Weights of a small transformer language model: LayerNorm before each block.
Each number is 128 + 24 x the weight over its row's rms, rounded and kept within 0 to 255. Layers, rows and columns count from 0. Numbers have three digits each. The size before them is the row's rms in percent of the matrix's.

# layer 10 attention query, 320x320, rms 0.18, rows 222-255, columns 160-319
111:118101125146141124146117142129141149164163123107144100148098146147124136126114153151113059194122144124124102145144092101160105150109146083110135136140097160103115143161099157148174159115126113172139113103138155103149096130147152157132142101105087152135077151138138081069130086075170137131114144125103173135125109130122111154105127110106113131105129109117140102136070122114144071103103109149118137120130146153090121132107129109135120147138119140145145156177144117121122165111149166
099:138176105161101117079112110102144108131147095142137136147095122104139151116119145135135173110139126066150122171129178128153114146150154119122147112134138129098148134154117160138124122166167116110164145139135118130132138124106134121127133156125134125163158062158103137114120121095120143136131088150082126098127155178106094149139116097107112176133121114133152131101141098108112155114153178211104113125125109141154108098107108090095182103137110139104114124107174148117113119125120133
100:134151167146117085146113098131131151167123111141125130144166119121145127157109162158140126093139129108121140148106133092140153161162136142144136114095150117105158163111114104122162124175118136127089116110148128109142092137135100114113116127112135120143129108113156153134141130156158125114124083074141150104142127171172140187154096169145109151143108086072150124147121115108155088167114126076157173149133175131141105162092139122138107174089111134176120145150135144100092106165121110
093:140127105138102140132112104117111153125139113164081086101090157139134142133112154134122127149173150143104116135127079095127104125139158082103131118130092141165150126167139156145089132101080077146114105124140146100111123103086163147172135129154140136106116126133066126098123151188183171134145118137161160081124126106088151151154147112080153170141116123135137131153161125167104160101150113139140055112148128101118102114168081114137102140136138129153092128114135100086151126111127100
102:112141124105109122109091134150152120124129158145152073145129129130107120127120096154195125114121136110163123182146099150167155170136142132128120146157103124171128106150154127065107116139125118165088142140152136130128119152153073122114123134114171098091100119155133143122106164127089158132090145166109123132141162136136119160122118157204142135143111098153086096137142141114134120164136128163108148101105148157146105091093122127117125163136131113088122109166165087159142142122162131
101:155132117116123119136157178143129136113129144140077082124189119188134109121116133128104128111130136165146126111162167124121092137119112105128194121125132121179163126121132099134125119122111135109166112123135164178113131146090120142104110100072188128146119098111104113114133085112125106120110101106157164190084102116165139153100131079108108112146128127149149140123135117133165098143124097125118124094149123108145128088121111143140162113103172113131149135130097124154135140130105133
096:105137143142159116117112164150128085139128088181138137129117150125148163154091135124136160109078118099162103136112145141145132150157149127114102144111118123094126104110103135111147141096123123104093139142131155136145149150115171110123104141091191117142123131157147133111091087152097144136161141160113116127109141129150075111100160120120126114133098111118173141105135108133128189134161091106141096164143161089144124140125123141107119117109152126109162164148189083146126127140137091
099:113113131116156111126099126092127106147127130134135138152118127162106138147124146140085119151132144123156123097150138168150100102104135137129098159139098160124167136129161164117110095123151172150111097060107142132131140145121157169134124109114133125180134131135150077125113166115122146105138121132166103133100101112142168131123119138139148112178153117153109150050145120127163139132130109082156105119147103123131121169136109125115131129110177090155138121129097110142158129131118105
093:161117090152129112160116079131142105128146118121150116148114090108115152132136131106155098123137095138161137097121098114114161097072150130132126105121126135156140121147073139100155117107104122147078178085163138121153157125120117100101157169163080124145156122099125110173109121142131141095102117161115136110098183096084113096107100113131137128142115136109089132096134110116121146156106128161164121102078116109124141109151098147155111168103108111125162157166175130116162151137115119
095:148149127118109067102111182139136109124163091188088096122090144146165126159137134134134140189086166124098132116134151130129143117080138146142138109131138163121129124135117132124066119168151107142123111096115118143137114087100132137152101163079114110121116100155178148128108098111120088102122126167138064133139087113178124127145104138132136105168156112129103130117142108136182091092074118122106138138129106122143084140131148127148129134171105083107121148135108129140177128115151145
103:096125137136125122144104122138135117179124113120128099108121101135128087125112131102155139134118115145129112144126114138138110125146144117132114110106125184159172132146108179114124125149127133156149106155185110139133143159151097135151097123115111133167146162126122090095134094108141155116096109131123123148121138096112130111110141093160106140129112144151125152092138152141127152157119119135104119129102124149110138126159135156088118118143083156141157140113137157160087132074136180
102:144123155130065151113174090112127173122131154101126147153119147146122117139100127096097144127128099109140136121153128100120199145117150121177119152158135121132105172130089139121167096151102138116113186108117106147130146116132134104072105144107123123100137116102127088148142151155081122141135147171157113120116126131139090097121093150142128152152149159111092124128102137165140102125104126106113139115154142113140080109124108091170143105138134132091108126110135124131088081116128115
107:107118100140111132141132148126083160185122150113110152114114117135124163099116140146138146140114103131125117129122152152150110161165134150169125114109104126101139118160126143142139140155201116149151139124108150140138129091087136128145121142104106117151100102152117160136106125108157144189105112136117134130114154127117138110099130100129143101117087166114085147144133126149121135098120138201117103157164139113116185113156129130121129176145124149112134113095107134134176135126142134
106:176095086137103125140139124158114143164109147102150103131134127104101150130125116139092088112103138129102115112138121152104107102130162159105134126168139108133140097066150098118107184123121163153144182103109143106134159081142157103144110108167125089046146080076108097161127171128103119131146113174122098125157131128153158124169138139150115155134114144099125084121096154109123114132110154107112163095121169113166116162115142140150110108114118140113130136148143129154087112104150144
105:122129118129159122112111130105127097144088166142150128117123158161138136114120131105137129140124126122150135141112111175119176181140177143143154145078136122146130109094125143134072111150076142113122132159161121102104102138107105052154143114167093173104146133113138139110136148177126118101131139092113134133139128124115158095132151137144112122105131142140106121116096152111119152151143129104135078156129114097148112122115101105128160107133137076120071122133148147139147154121177115
100:116164140147139130156112128115154132137164202138104109120132143145157139102093183097127112151186095129136110118146118167147075165132122102137093135113142160144123144133115109147146138120148096125146106119178138088125147142099135160127092112146145080079131085157156126097122108116073134116093141096104138166127135115064116157089138119130130113116117099114127103130123115135129129117141121179132110156119115139110123118134123095088100122129132137166129126150082118105170096122107180
102:176161087155117126141125135143117117134126116118154143096153135127119124101145138129116143073133105147170148122144108140108115152123101116110109137120137153109140164097120106138095139098175126125103124168172133156130083135121126161140118146145104128156099134146172125148146106103139108137151104139117151122136131143094128200120113139135117106152137127142160097045156141174152120191106119120119101100076154149096155142122107112135123112128095132098150113124173096166123102141126132
096:142153125162137147110159142124098121124120105110122128152105097125150113126103137118140148115075135105105175084140093130123092099107141078149171158120173123178179118128107129104110166163114102150098103123108165111105122136155177132130151127137116104131107123110118101177138168148113122165145130136112132114139119155069139092113128169115158131138147103150114126158141135126115159134082153123136124113121106107097112118126091160146099161103125131095139153111086132111118148142144139
093:143132115140111141153197132134127145157132109126095140138119103122120164158130130108073107140110098156123119123151121114165135115101106136115145133143116154122182170081136153110133156144132133128127152135081121114152160144119120151144136146141124139112117070127127166119134127192084136101135189117114124152151141165103093117139108129182122131105097136112164082148138119137121113087126089117088118146181122137120106117104132149161142187120140114094105159112130092099091155084106131
099:121136139094138079124124129152094103111137132117148108094101139115131128124115145101074109131127134101089135110168117098129137186158157157126127140123082165115104156156169138134084153069149117131123164116144131144096192104135123162143128092111127115120122125107156112124076149109136136101143102126130120097117136088153122123149104129147167100107119134113156114106147119141132146169167127090117110100104125152111134108152140142101133139132083115146106135158121160106098123147136138
101:145119127128133126095139122118135121102109137137118116136145151114154140120112111120132095088146125154134137149085175064094115112112141119113098088116124173094102145135119109139133140146101112174157139097126175149119123131084138134149123108104137072128167145111105166138131138157126110175154118113100119138157102098097139161091155109131141139117120121112166151106122114157099123141111107114107119113126117124137141113091112135108122137108124141145109105107130125082150152160140133
096:141133129095138142119149121118110120119179101135152136107084139191127141083109143134132163181160105153134167152157121141145096081113103138161124131132138118170134101141102138167111127113132137137140099078091070144153169138109165107116123169123170101135128136123143109157155131083138077170120165118125121132118163078157082173141098122146091131143097094128151195180098136137121133167107115134138140096140129118131149144130131160101113093129103129108084134108128114144079152111121188
092:132158110134165099150145130150157177108161104119134104112136103099118138091145142108108132156099115117112145137099162165150158131117128112115140113106142112107114170108123151100084168110102147097156147145096171125143148099105180170106165122121074131149138167113110118145181116139050098115147147141126151112121096120156159143099133167156117149150150153131115091170103123115098116107135161150139144120112100099097096153152111131111108071122096116115110135150129106068086094085074147
098:137136100167114122136117183139117117132145153110159140125131156097133108122129126127131131104137140123144129125139146135145151132157112088149138164118111131157122149107112107088143125081139089140111149145151130150132112112140171139112102124135113156127079069058178170147129127142142114126065092134107145144132097123141098107092151179113116101105176106150148145107083115094071138115127140091146139168121110150139134135148104107160102132111144195116125106110114136122138105156106111
097:125117134144092145137136133088155119097143132157116127123166136112049143094095114115096151096155138163166120107120152116118132113117145125128072127134131078117151095113122135116156116100153133150100127133120102105112096098141134089121093136128151135117144182133146094129089138134126092136102154120139157094117078132141126125105130078160128171119160113163078106123148118166128110140149162078125145123103146119163114130138042088148097155163130153097091145139165127146116151120143161
094:137133134151148153086127123100149183099178123154116145157082119137122127112063114131116134120108136151131123137124102078149141098137136100161123158127130081109123115123116116143149141155118122132118109136082116139121125116105148136146083090169154114158102137139128106136074121099134126123128164101158091145103175052101158150130095123178131080119164170135116128136104104127164107103144133154153112086119114136155140141146149099120109137152143126146093105101088101165119186133059122
101:118109098143129092125174107089083160133171131177105105144116155154105115118108113094133123117100152145135119158078133127104117088138115125120171078109088135107150104088125111142097104151126131103121137127149092154137144092152135126151125095103105137099128061127107156155111125149147096115152135156119105146163127131117123133176148200142172176081125176178115124108158156157095146124091164131132132077144129157117153123092131143076144068115142141100171141138135107153104108182108126
093:145090153073126156155130129133171142139133137143102134138121098131184112102077101171088136142124173105112142103139116119148099136132121130115047146111137108133127142148092112126120105152170113084173098141142101087144150139141098121100123187130154123102098096087155092126116137144100125142151156135153111165122119149139179111166145154123117132157111194119143140096162125121117144123157145120119149128095128135095103108117134139126122069151143123125081114055147117132126178135135134
100:153148114104092174115140138156143120112151116140104147120128119096129127123108164134131158102121138108094133145085091094148081087102125121148121187097115191082112108153105116138151145135127142129142135107147113127119150123153138115125099117136109138085101118163110130153161089122180160158148147150159135155110152158174136131100089126130155113137080128081124118112124122101171107147117099141124132152098099137125131174126142146096180110135147144109148153139092142118130105120153129
097:116074125084143200151117101141088133106143133141115138125119113122110112116128152148119115123105121135131132094131132152127126139144115095132121081125123142134125133134192132100133121098164106116133119095142094104117122178105088100155155146098110131131142101124111184154154155124108151109102146133122129133132140121137138083178082113108144125142128173110102136100098095121139142109142099123102161108137127120160143144138106131119120135154102149111075112138088118118128091120104151
097:151121121140120112131123148112112134105092161127159151137133118150142160177147123103138136163113152128126127149112104105129120132088120107095124127143142117111108131133096131116105109133100116129101103198126104118085156147110122089140148126139145159096150104143099113130064146141118108168024167161151190143137124119113151112121136160133118144161106153126155096130132118137134112154136129169090122141145113156116154122143128152158090113143155135081123103121123167148153153156102155
103:099122108100179111154157133131127103146149154131133137132136125156163149119086155149141169128122125156168140096109152078116162157131132088137170142082118118113145106125156152182122140139135120151145129132150135129102112100126124144127122150166164096149130095145120127125111134107101154132100130111110115122142152096121098132155147101105156161143142142142130192101140129058146145149131173164166131156118098157122121101114108139148145139173159146127132117130105097120110151096108153
102:136137111133162155130156118138066156139158078112063142143105121134121121107126076125134154121176143127128101131091184093136123147119179133128172145176120114149128126122147107150159118129120109109113142159103128105132129141116081136118142129098117162092102135112109190131111090093149142103100150139093088147150125096126127123152126123120100156132132136146178134116162157104130144135142099134153125168094158137096107122144138178114136118125192108143135123086134125105164138109140144
095:152117113114147130120120116175101074103119138093100120144128177111150110101081134159123148173123124131114132110113079124151152179120137132112115150130122142124122187125116161186114108171090138107109099109126119128122159132141094119157091144190124151118117168170153159119113127180126078124116108117144116151149112148142164104106117142126140101096166118176129138169104130125107132151075147123121151132147136141127144148105105137173137094134099148106138131122143094093162078146105086
# layer 10 attention key, 320x320, rms 0.173, rows 222-255, columns 160-319
107:135094159165141129125137115178185098101159123128148144160179103131119142090154112136155138139110140177055124156138138139126133130132155165194103094092162159134091096084169110147144168130151120148103118127138154096143113135166116126137171159127134109097115122106157144111097112104134111134084119141099132148131111111141141123147145169126155105159120130100151113099121144121080131121127131082115115133131107106121145145095144123128141143114121182099107098174115156081119119145111108
100:173120149101110166110124093138145088147142111092117115130178140061128102116125156133124177122135129110155130137128117130153134171132112115128109130095143151132156111120128135110149140148139111123117095118168148129117133116140164152069146160120128117137105091155133151129114158139170094130128099128093126123137153158079072142140140124133144119101115123119163113154100116154111124112105131133119157082162166159134140093088109147114138132114141127120120130140135155161152123097128114
101:146139120114110129136133155148113102147127096118175108153176122106171123171140131132123120150103096111158101138129122075130111109094148137140135142158172134097165131100151098147176142141115120115161123097101130083118151120125115146143135126120140112121128127100130110099098146103092162115130113161149144125125044172136113111097128115142112155133162070150156103103122100127102131141125127140099151109086123156120106119134113134136133130092112163111102111091125086161097104189107088
093:126071108127174148107132108135116114130151155143092133115143139141123158140148106103123141166153132170117171121106118139148170125105122093185107118125098135133141132152161143170142104126135117135130147159180158121142118123146134122137121173128123152155143141110094114123092125112168151103163145149149114104143114115115164122095138137134163116100159148104123112125101126127118141094125167136151139137134123140107192125098137100079134115139129108134119135160130117134104123113106177
095:121132144116135170149118156061167087139175155178106122127142136148151133093089150107106117119127135104115101118123146179148145128131077116084151107164079135103114092140119117110141093119127115137104139116121122134139158112105133049140146124128125102117131113121141113107139184083122122138125123106131103117157114152130130097061122094106138107160148124104147171110147122145169127113170139151109109110119162144120100122115159133163177149111127130118124162196148126172116090115114139
103:142114090159111128128161121090066121126120143141105137147124105171071085088149130110128139129123136177140108132158147154103095076109114136097127124133139127134144116105159097120112136136138122139144101175138110162064119128136089149108125095132143141153127111124073138093100143145128113158128132106143111137118101147162172126141139144153146145220118089155092094126153120121082120150107093085122156103141130140141112126105141121148120131080134152128103105168115148123112131102105171
097:129163147125125151115170143110143122156092118146110167130117123158137118147117165102106122070133102136121148143173070128122136139158131130155126145064047145133114086125132143137120122111121095102111103170137118137130146109078117139100168107096121111128129105130092116122110141116104144144139096162141147161142141129109139132141143137101133124104126121146150151139123159137103120133113164129101136167128131099103095090138081107138150165139162126130135126137061154140128069064122121
103:100132165166161144177088118137110110110117139168113114143121109131108135131144104132106124143147150165155119096180136157149156162142120129120125127133129133159073141129114137128143128085097148138134154105126160119114132075136117115130120081122122090141114115152120149132134135144112087141150158177124126160112142137115162158156170111143152133145095092136127100103145147134162124115149117131150088128119085162121119114100134127179151159119168107108149113136145148152102148119110121
096:138136112134098117122169102108088106105109175124090170121128142136147126165099126104132100150132123189199162074139135105129102136104164171116149113149109146138128131101134158138131125141119107146127172098135111117100091109118125088085147131156096134107106169117131142132150129134121113123123142159154173135098145138162097098135152121143148112121138138129114137147174140125141114150115181091120092128159158136141110121102143071156130115089111181161127117129087172084120117109151168
095:157146096127072069130105078137120142153140157155136100135125146140123097163163122167166128146092131109143135100138055178122172121120163118134152138144138161107115146162156136132152123111110139152068145115102160122174159153125150130129105136119110132102091062135128168173134135104173088123106136104150124108162114109109140061092139117150130106124094116125109165105108093130129102134092180121077134112142063126131114167113130114160118133150131134148096128112098116145098164076130123
100:081084094112126124157106132087145133131097159149133109141144134135174126139105149139139185109159075138117134124124110156131073120130110165116100128093135107138039129154123126138070114152130127144155157145127150103119095150125102119174124154126080132133115129102154114168130143132083115157134149156095181138126141141144156106185138114143109094098141124119129127077108094140137114099110081145123108123126124160142118122135136135151109129134129107123104147142147128116116086151112116
103:151155132091102098090137093164110102144083150158116147146108165112151135122123151118135106117111132098124099105118148162105149128108121117126135118142125132104124093109075145119136111152129128139124130091140103149107152117133148177114098142125135104161115087073117110119152120117130105129117122177150127110127178128139145112128142110143068098116112103132077098163154118127141124085128124124181072187121142113113134150148147093138127108155133171128121137119139120163100088123124128
105:147101167108164139123101151135112162123109104128082131129134137124114161110139122103106178126105133152152089111126119154119095148075125160157150126089155140072124098147118151120121144125151125177135152161131124146112120158121106140128151113103109107110158123140106126180129122132131086151154107093149152119117116152134131109140132129092155187081117130079134146142127133127090150148107135074106135131127131097123078167147147164101119129113156139127117094154143152112152145158081112
106:115114085097101165138152109153118085121160101083085101131139139102120126138144135109115136103148183112140139127104141118109166101151114143068135126179161082157128134164110147099120109143140130121103116122142132159114106146152124100146138148169151156158188141155132089129121121149127130166118108185142147117098181108139111138131156120170128152161136148123156096119121093136139101102143144144112161116122163095146081137116124168124099154100104174118135157140157130157159097111184104
096:131102114114117138117115154101129135125133144128142103123132114140123126095122128166115118131127139118152137151139125092092149107165119129097127108090092163110164136142084135127138159113091133095145174148134105101136141105147086139157130124176110141081141134075122102136158142158126131122116102119131117182167160123123119104137099124120079126128124167134137148127157158151086141159145117083133092158126119175166094120113143087093113119149125130119105073086112140136128161095133109
106:120133117130149134130120122112123157070127154118152147125091170123172123126120096083091122138115084152126152153100084141109147128162086113096121113131197147106099126125157122161122144141137141134149127150161156139096093107135123144150140085119105092116100163113126116120108124141153109121123090135139120132119143168141142156133093104124157123110121123116159085095126101129141146076100111151110114097130125081135136135118114130107130132133122124185112114127113120118120090073127134
104:127091159156107179151126139126139109135180108176128097146073144076159175098090135141160125117138167113102160130154114148082095132130136102126115134145144127158112136111170090128121133124162090099082122169140135149106105164095142123107116097111122110145152130094105128135083179131119138162104145098143140116110134104175121106086132123110149129115136105141130116122127157127151127153112143139127092132168164159128103128087087115143129143123053126074123098090117120140133093144140087
099:134119117114125122112106102109077146187152103124115116160117133177127128135128092122109177122131108078158117116109132154096141127117104120116134145117147090162137139115126194119138131098122123128136144126111129082126097101139172192167137122133094128140167137120141084124144125106131155161108149123100103119175142144098133164098137095106121133127127138142133105117082149138081132092098151115096104113138187149093159111113142115139110149142119135120155128136172093149119126097185157
099:128173080123095121123115098131096066142111140079105117177150085146141104098135144109125155135165071115073152078090136137143119133115114136127163109121126130122180109104129126107064101106130147127148153120150130098139125135129100135162134143168118149126164151165137109114191096113157152105118112163171163138139150129137160149110110113139085111086122131167144146094163110100138074162111107137139131126150124116137151118110125152141113114160112133152117161107096151157111103138138136
108:121134097114125087125152108122156106148096160095121115119110174098125113092119166145163126121139128152125104137112104098103112089144082157137154138125134144101119139119148166097173099128103138111122145133137151124095086136128090121150145109136136148125125110141106160105147156120138154124144144112100151132112093131077117126107093120153166133145122140178138082132133150157112130097116102123147107099144125102103125123130114124082107159185146152110137160158089136143137157153126155
100:120101117071145135128136118138125111165164156145146121141111189109169148084154102098106082137086140129132128155106113105118182132139170142105131164122098133141113150134085148167100117112113135182149093157127167077112117149155142099174118144107141110137098092117147133095141125150130088152131163077161127134055124121150141147108138131124123129158136098147155106175092128102162164117117134132136181117115139117100145120124139132094160084146101164155122113105117110095137102090146172
096:145145131145159117107146186139141147101136095128106107129128149123138117155113114135129116125082113143121113103146100128127144137163141134108120163141156124115065160124131146165150136150060157141061114141128139132144141146096111158147120166129098148132108134131144190103179121137106102141103140126082173126108134126159151130135169112130108102111153127175150121138138089164149125125113107146074081158147138143113128119056142189088108123135126100135144139131099106143129130107105152
099:122112105134110133121181156092164122138104089107155122117077157159122109085103098113124142129126186142151107129128116111135123128204132181105127149149123169103148151069122116134121113145125201110135136125123145143144129112127131135119105128133127104164141174095122097165119115143144141094119093123126127097133145126105134113136133154141122091119121145133096135096073109116142104113115162139111161179119116138070109156138145142174132104117151178104132160102137174125149158119126152
098:146111121123108113090142065131137119124132107151165103141128122119155125097107145094132107102106125085131184089147088118132115140059174150093138137125113184126173153148110093119096128116137118105138147126145126148087120154122114153124096087156098131129170139103162131190162142159122112186124141130111127153146107113125152139150118133105121125127153113135161080141092146116121131150124141142138117141133147074153085130169141113097124136114156104107136163121111129093128160163118123
095:123093123140112129135119098135099153155143122129135132105153130109131117125094151114138141135124130113164137128138124127115120118098129124124157177127133091152119118119124143140126138145123125140097159132160154081139115094107099108094147089126142134107154156148114154162157127143143149169158073146148101100150107140126134151121145106136156114162112146148101108137155107130131136135145147166140103143119153090101152183180147137150177147102149130091102122152140129158194092088121159
097:141157154134107144105142149160111112129169151121127154106147126106165092143136110111111134143122149077164117136164117128139134157168140155100103150070135118149132116091129121137178177170131072145139098148125090148151083110098117097185150102108135109168139080111131175147154134140103108125134119146182155105141116136113122101128131116133128116156176157151091122144075126107146158159091132133149102142122112125103137126128131159119110143151129110098123129113155102150083086102149127
097:082124073127117134115122123118121128197085140124125112121134117149184088155151097131123144130108188131101134100125152151150142122137140127148136100106108099117143142127086088112152073147170148156130126151129181143143146158109084157120139092101079128132136091139175151098147101185130152157146134107115141133166115119125113118152111098099161142137137146112126127134106147110134104102144136109116146126099142143150139110138149152137124130158164157133179144107123089149140127133132131
090:150096109104147107133101128133140179099149129118099111140167156137125129114089106148127096121106176120118147111135125111095126153115150119100117124090137173131123146129117126115114116117124111149161102135157078141100146143105117136198131118108123109102139088129115133152103099112129118117105205112104108148119099102167133153153162099130141152179165124116147130084132132161130122104121124134127100113131123097142113107136131118123118119090123077158139141101129105191155132107119088
096:137129134108110088113132116121127085117103127135085135153111133113085125110108134129145162140115166083173150096137160130119124140172146122112184153148143150101123118160086132125154157163107144125148163138114094105138145134110125132086132145145124087059122127162121124145134119081114146169127130164106160187095157094140117174064114142079092114134113099100126119127112109148166120120116114151094170120117128088108146116085160100130156112120111127133097132102144157124152120140150123
096:111081163132112125123121101128094141142110131147111125131134115150140145124111167141108123114125090106091122131046119101150143141166155151135146159125133101129127162131132098183105117109145156146137068125129127131113140114109090133118144107080115143116131168131103122100144120113114131131118088121151126090144130131120108129181151117150098139145121139121130153149157108123175155129146137125116153098149146099150103108142125089145137095132086148128085082146119104095121151129111120
099:157104122113078131116137124141146151114106139113115147110114120115162125075091122117125133123115163112152132103110130179138092143146089123115132089114138128105201138139132126151156148189126139106094108137105081149131130101100113110109105157141124164080185157149169114155114118172102138100131162119146150150142088168189101161120124196113133139185125114152144107125113139125136145155094115142121108145143127124131154142138125121157113139164123095123137075152102155125123167121126154
102:096106140128114186126091084091116168191147118127124107113149125121138150128106188122119163152112095129121129106184123084174103158112139099166120143161105111089154104106135146145114154137130138145182113115143147122097135130115104088113159177117124149108120169142140163138119166120093132133146105102143132174146106134156129113183148137139120155112122124133107099106150126110083142121084154118111107137166143125138133151101138119159141188148155140126107088089078139112066100142055120
099:114092147119185100092083103144166116151068095160098138157123130174130156110132136118107138109106112105099116151105120117088148156164141169120108151080138140072182147090112125162115108166176120136123159131138109140113084105107125132129143135172152105116164160129106111129151133131211138083144161111100136123124101141123108148121142164121105129123127131141146153154137111145117119146137134111110092119114146131170105109139142150139068112127121150134122109108138116132124168107135117
099:095169134149145112130127141124084088172144113135113178136081142142088126137134169123106169132129133072165197085142107135124108143132135099124091136153152130126146130112146122146165111133124119107103088119148149145107125143126152140150076120063142139108114138127092185150105137123154100136153137087092123105110151103122138174093113127133123102111130123112182129129138166111142109149121135172144132186122124153082173122149130106123129126134130166084123102158173123110105138133109145
# layer 10 attention value, 320x320, rms 0.172, rows 192-201, columns 160-319
093:091151115111097128117139126138152142108129132157075104140101116130102108127129130102128181093094139154160155120089088122151145141147133153109114115110146130128165100136121112117151155155155125114160169171116132093132103110106119070123150127096110098106116142120159111150188094118136130146120160140167089104146101121143148103106204158147129124139135137103111131094118106145111127142137138156147121152141074135143111104190121111137116112168167138115105141124116074126125106132129117
093:160142155165145099128142133080127142133146096101127140126134140150064150114104127156126142080126107131153134106134115144109108092055092134116160140158100177138150138142119149136128121101113083117138090136132089118132084170150141143108135136145158068111096141083114149131079078148100133152082157132112161142108054118147106134170116149178165121100138102135143111117146118155141125132157128135134136131116156125118151120127126119098168117167097161132144128126093125130131159103160151
100:099149176125085126112145097166114109129107151137117189165141140120139121108133126079067066135135141132149148120126106087122098119139134105099080130117190122112155121143093120093098106112092156114102102123140128108163093109120121112137072092156073121161124144103113181113142129134122101138157151146116159142097114140112099172152101097155133127079134132113118135135146115158110095087113111142145123127158120142124138134138151133115151134110102112170148164118098120172151157125131180
087:121136156134115138114153115126150125134142101131137162092080163127170098145144144134119089149083134132115069104105129134104128114135143088144116126164113157094153135170143140160150101181119103144127101102137117145131148109140169142120125151114136149140134154124165110089109152128131091122160132149132105152152122111151139118108113153123087137105130098125094121085170139127184155097131213145128153111088153118138110161092085106112082113138117081126120165145119086124131140193149155
093:142143144102150088153096129100109171128121154144141111174120114162085113118163093153139127091118121099083110174085126116134127138105134088086145133152163134160107112132139118096098123155099171133153101167172130117092119118124148149134140118134161125135107096126135108125179132123112087113134130115117131079154106089145142099091148136137118106088146056161103107131099110121127116102107174129128118108150111163130114124150179143122118124132115139143084134158130139158137151144089181
095:146080099098153174111116136137123135104139147072091130111103129148124112124128124155162145085097103099088149130087104165135101107145116118154103104120092078176114127111110114146122151123096081126123153117191148125107100108129088126152142101108124083108109119173060099123121121114121138070129162159104129134117167108142146148123135153109133096094099137142123090136140120150127172090119151166121150095103122120128146097118069139129142092145122142156129098129146128161131143146144120
097:127144093164135152092132112150132127108104165155110096075126116112106114112127130143152136098103093139127135114120109093135130135106104142114138157136092160111118141149128118097156133143147113124117095194130120115144108119181136116147148166098082137127150101135120135160135143103119130100142132114121192130150108127073131108092171137138175153133105153148139105097115096160129137140105108147115138082110135117091078102141132127123151134134163106145100114147188123146143143121177134
092:108172143127173133119172115151131101111113134136068078114113150110152144155127124106133133126114148137112139177164137145143134110138158126147095122105173116133128113130119188130139134146145118127098135160108126145111134147109143106130174133091122161127190166123134116141148133091096158128114112109115127130154078081126117075119126165118139150171113093124112138116158158118135184165123119094097160135108143107175126129145123133131112119137134107165129112125100131141143113145167088
086:137112106152146122131114174098132151118145136147092131147144121170130117138158163115132130153155182115167155134120142072135146128110141125102117150104097125133085103097108149152078131149098103102159114135123075154111075127149153091122118167135148125099138151148127142127098083121147109150085127149115127151141146151166114149139178146101123104107101133127129104142169115156171177081162122159065143148154146131165111140159104150118119138120141159136150141169151101128107114138118152
096:169115144135157091131127108116143149160149167119156126120122118153103148126111113160089141135158094110149097102119110109096109192139121103111123119110158112082148133130122089136142111104132119109096125136133107133114152109149074130160103109129116151136130126140093152148098088157171143160147145135157139123126105158120127114149113098155148090158144123147114138205154129165051113101110120115152122120109112125157085123113127157123129100091113191159103128115105108130080130120116155
# layer 10 attention output (transposed), 320x320, rms 0.217, rows 192-201, columns 160-319
094:107083095142126135153126116123112158130162092135093143113135142151142109111135115131118141147176163178134190086118093105124140103132116128132101140098115146126137121153105163195127159200134144148113133137164139214148126149157113154141113195099127113131127148145114124118059107138138104111073162118126194146109137076140150120114104104123093129139140116113144151160141129105155119169140090126100095128153114126120118124107150184124124170090142107162123118080179155135152152143125119
102:096114072118135144124086122112125104143107106133083081128113148164124156144132150128139108120164126105123115126111158182096111141146161175095111125122134118124140093152121099094124116130118180154139139127132090143109103108110136131140123172105128131159149131130190104122125133122117148120171149181133110140147125121102103097130103162125145145074154161167135125090128143121115127111148095054179168123140073174160132165118105152081161116159139127164172127096107089131105146136119142
100:157162099111138098121149157156139119128125116135158131124179130131117158164147130129161122105135155097102097096094096152086155132159123145134098133104148145090089099144131179129139133139086090113089134110127113109128088106111129097106145067161202129115106152129107131121139135147116145162076128126136086128077118112159104138105128156124121132139152111142097125128132120086094152097136139121116167117104136155160122145133151136153171150129152108145146119142171129117123169161122063
094:150147095102098139177125130142108146144117133153139131104133115130113135153117134113143145107144136131145115161088125138124106134130121129089124106116136132110152096121147102143123131125094107119116157138084158087100109149104161085124122138107041148076130127141140120113146134155136194142108127156128150127144136141141144122153191128159090149161137138121126166137102114129138112176109103169109164172113151116100148135110126140092142172075118137076146160106125131118114131137170166
096:145144147096085115126126109178133096133160106098137139145144131097190102124195124127107121160087126135135128139146174132126166155125087120160117099125124116150143130126152135134101128141132120162104135107071144091147124126116106117112114150105114155133128122176093160145121123130100078136163138166144119112108163137128132103156112099155144155099114166105080123124113138125134132102136087155117146142123123137131117111131137120158200101175108170125080134131145118109114110118130091
100:175163117132136089152135142111125113130104127108126189097145139147148118171143121154118123123144127166136139125140174096167128122136094115135137102107182113110145156097119141103100145135100111139096125108103140131160129075152196154106148139141138153113127144118124081185097154129135120090132113146139108096111137123155111122118091091145128155069175164160155117098119146110124115146153151114152111150096133095118114091162175130099140100140159117130119159090137149136100123145093094
097:147143153106097153082096147134171171126110097151145128139127139102138105123132125119118191157114151085121108138133134148120182119098123127151145149111117153126140099090094144121079141107115147168116125159137139149135116129119126136149138147115162109081126153140132126126155135110181112153120172142131097104102109160174153132114094119120083138118151108152100133102163126140085166118190135082110117126141102097126128106155160113069128177122098106100119122155104137127155143118144138
095:126096167108093127162129144102117160124116067161107171070166108108095141082126124110158130144165090126111153113156117093128164127122130122131137137162122137085131166135135138124122132100133138104174156111145144066128091118145144183112174103137135104117181112161091126119082068114115125131106153087138217141101121171157126134141157122095157153132118151106114134095143099138144147117139109132142113119170144105114121135075161147127139107153145103115166131074129125127123170135151137
095:116137140145138161170114127138113141113120118115109144140153123134121109160155101153123078154109089155137102154152159129115139154156109156121099116128140125143134145132132143115150101142136104130124075078108141113145106142155138145135164144118168118109132132127120109153173095105127118106114130121110164089118109157142132145111123113120122151125121131133122189074146150128126125173121096090140124124137128116126184113073127174125112125105104116141120141052148132111095142097161141
107:115134120129146154135134153109120103099132183117129108148132111090145108143150103128124143114107132123144142118167116120137158171123135132129109131168149108127143100159112113134144143141127120139133117108130122117152088084127114100124149150150149112113088164119175148114139134133137103106117133099164125108165167122108137180141102120137128132085090124150107137144127120129147075132070169125154089131102132125126150139152128053158115113109139125134133108127112141094141078124098129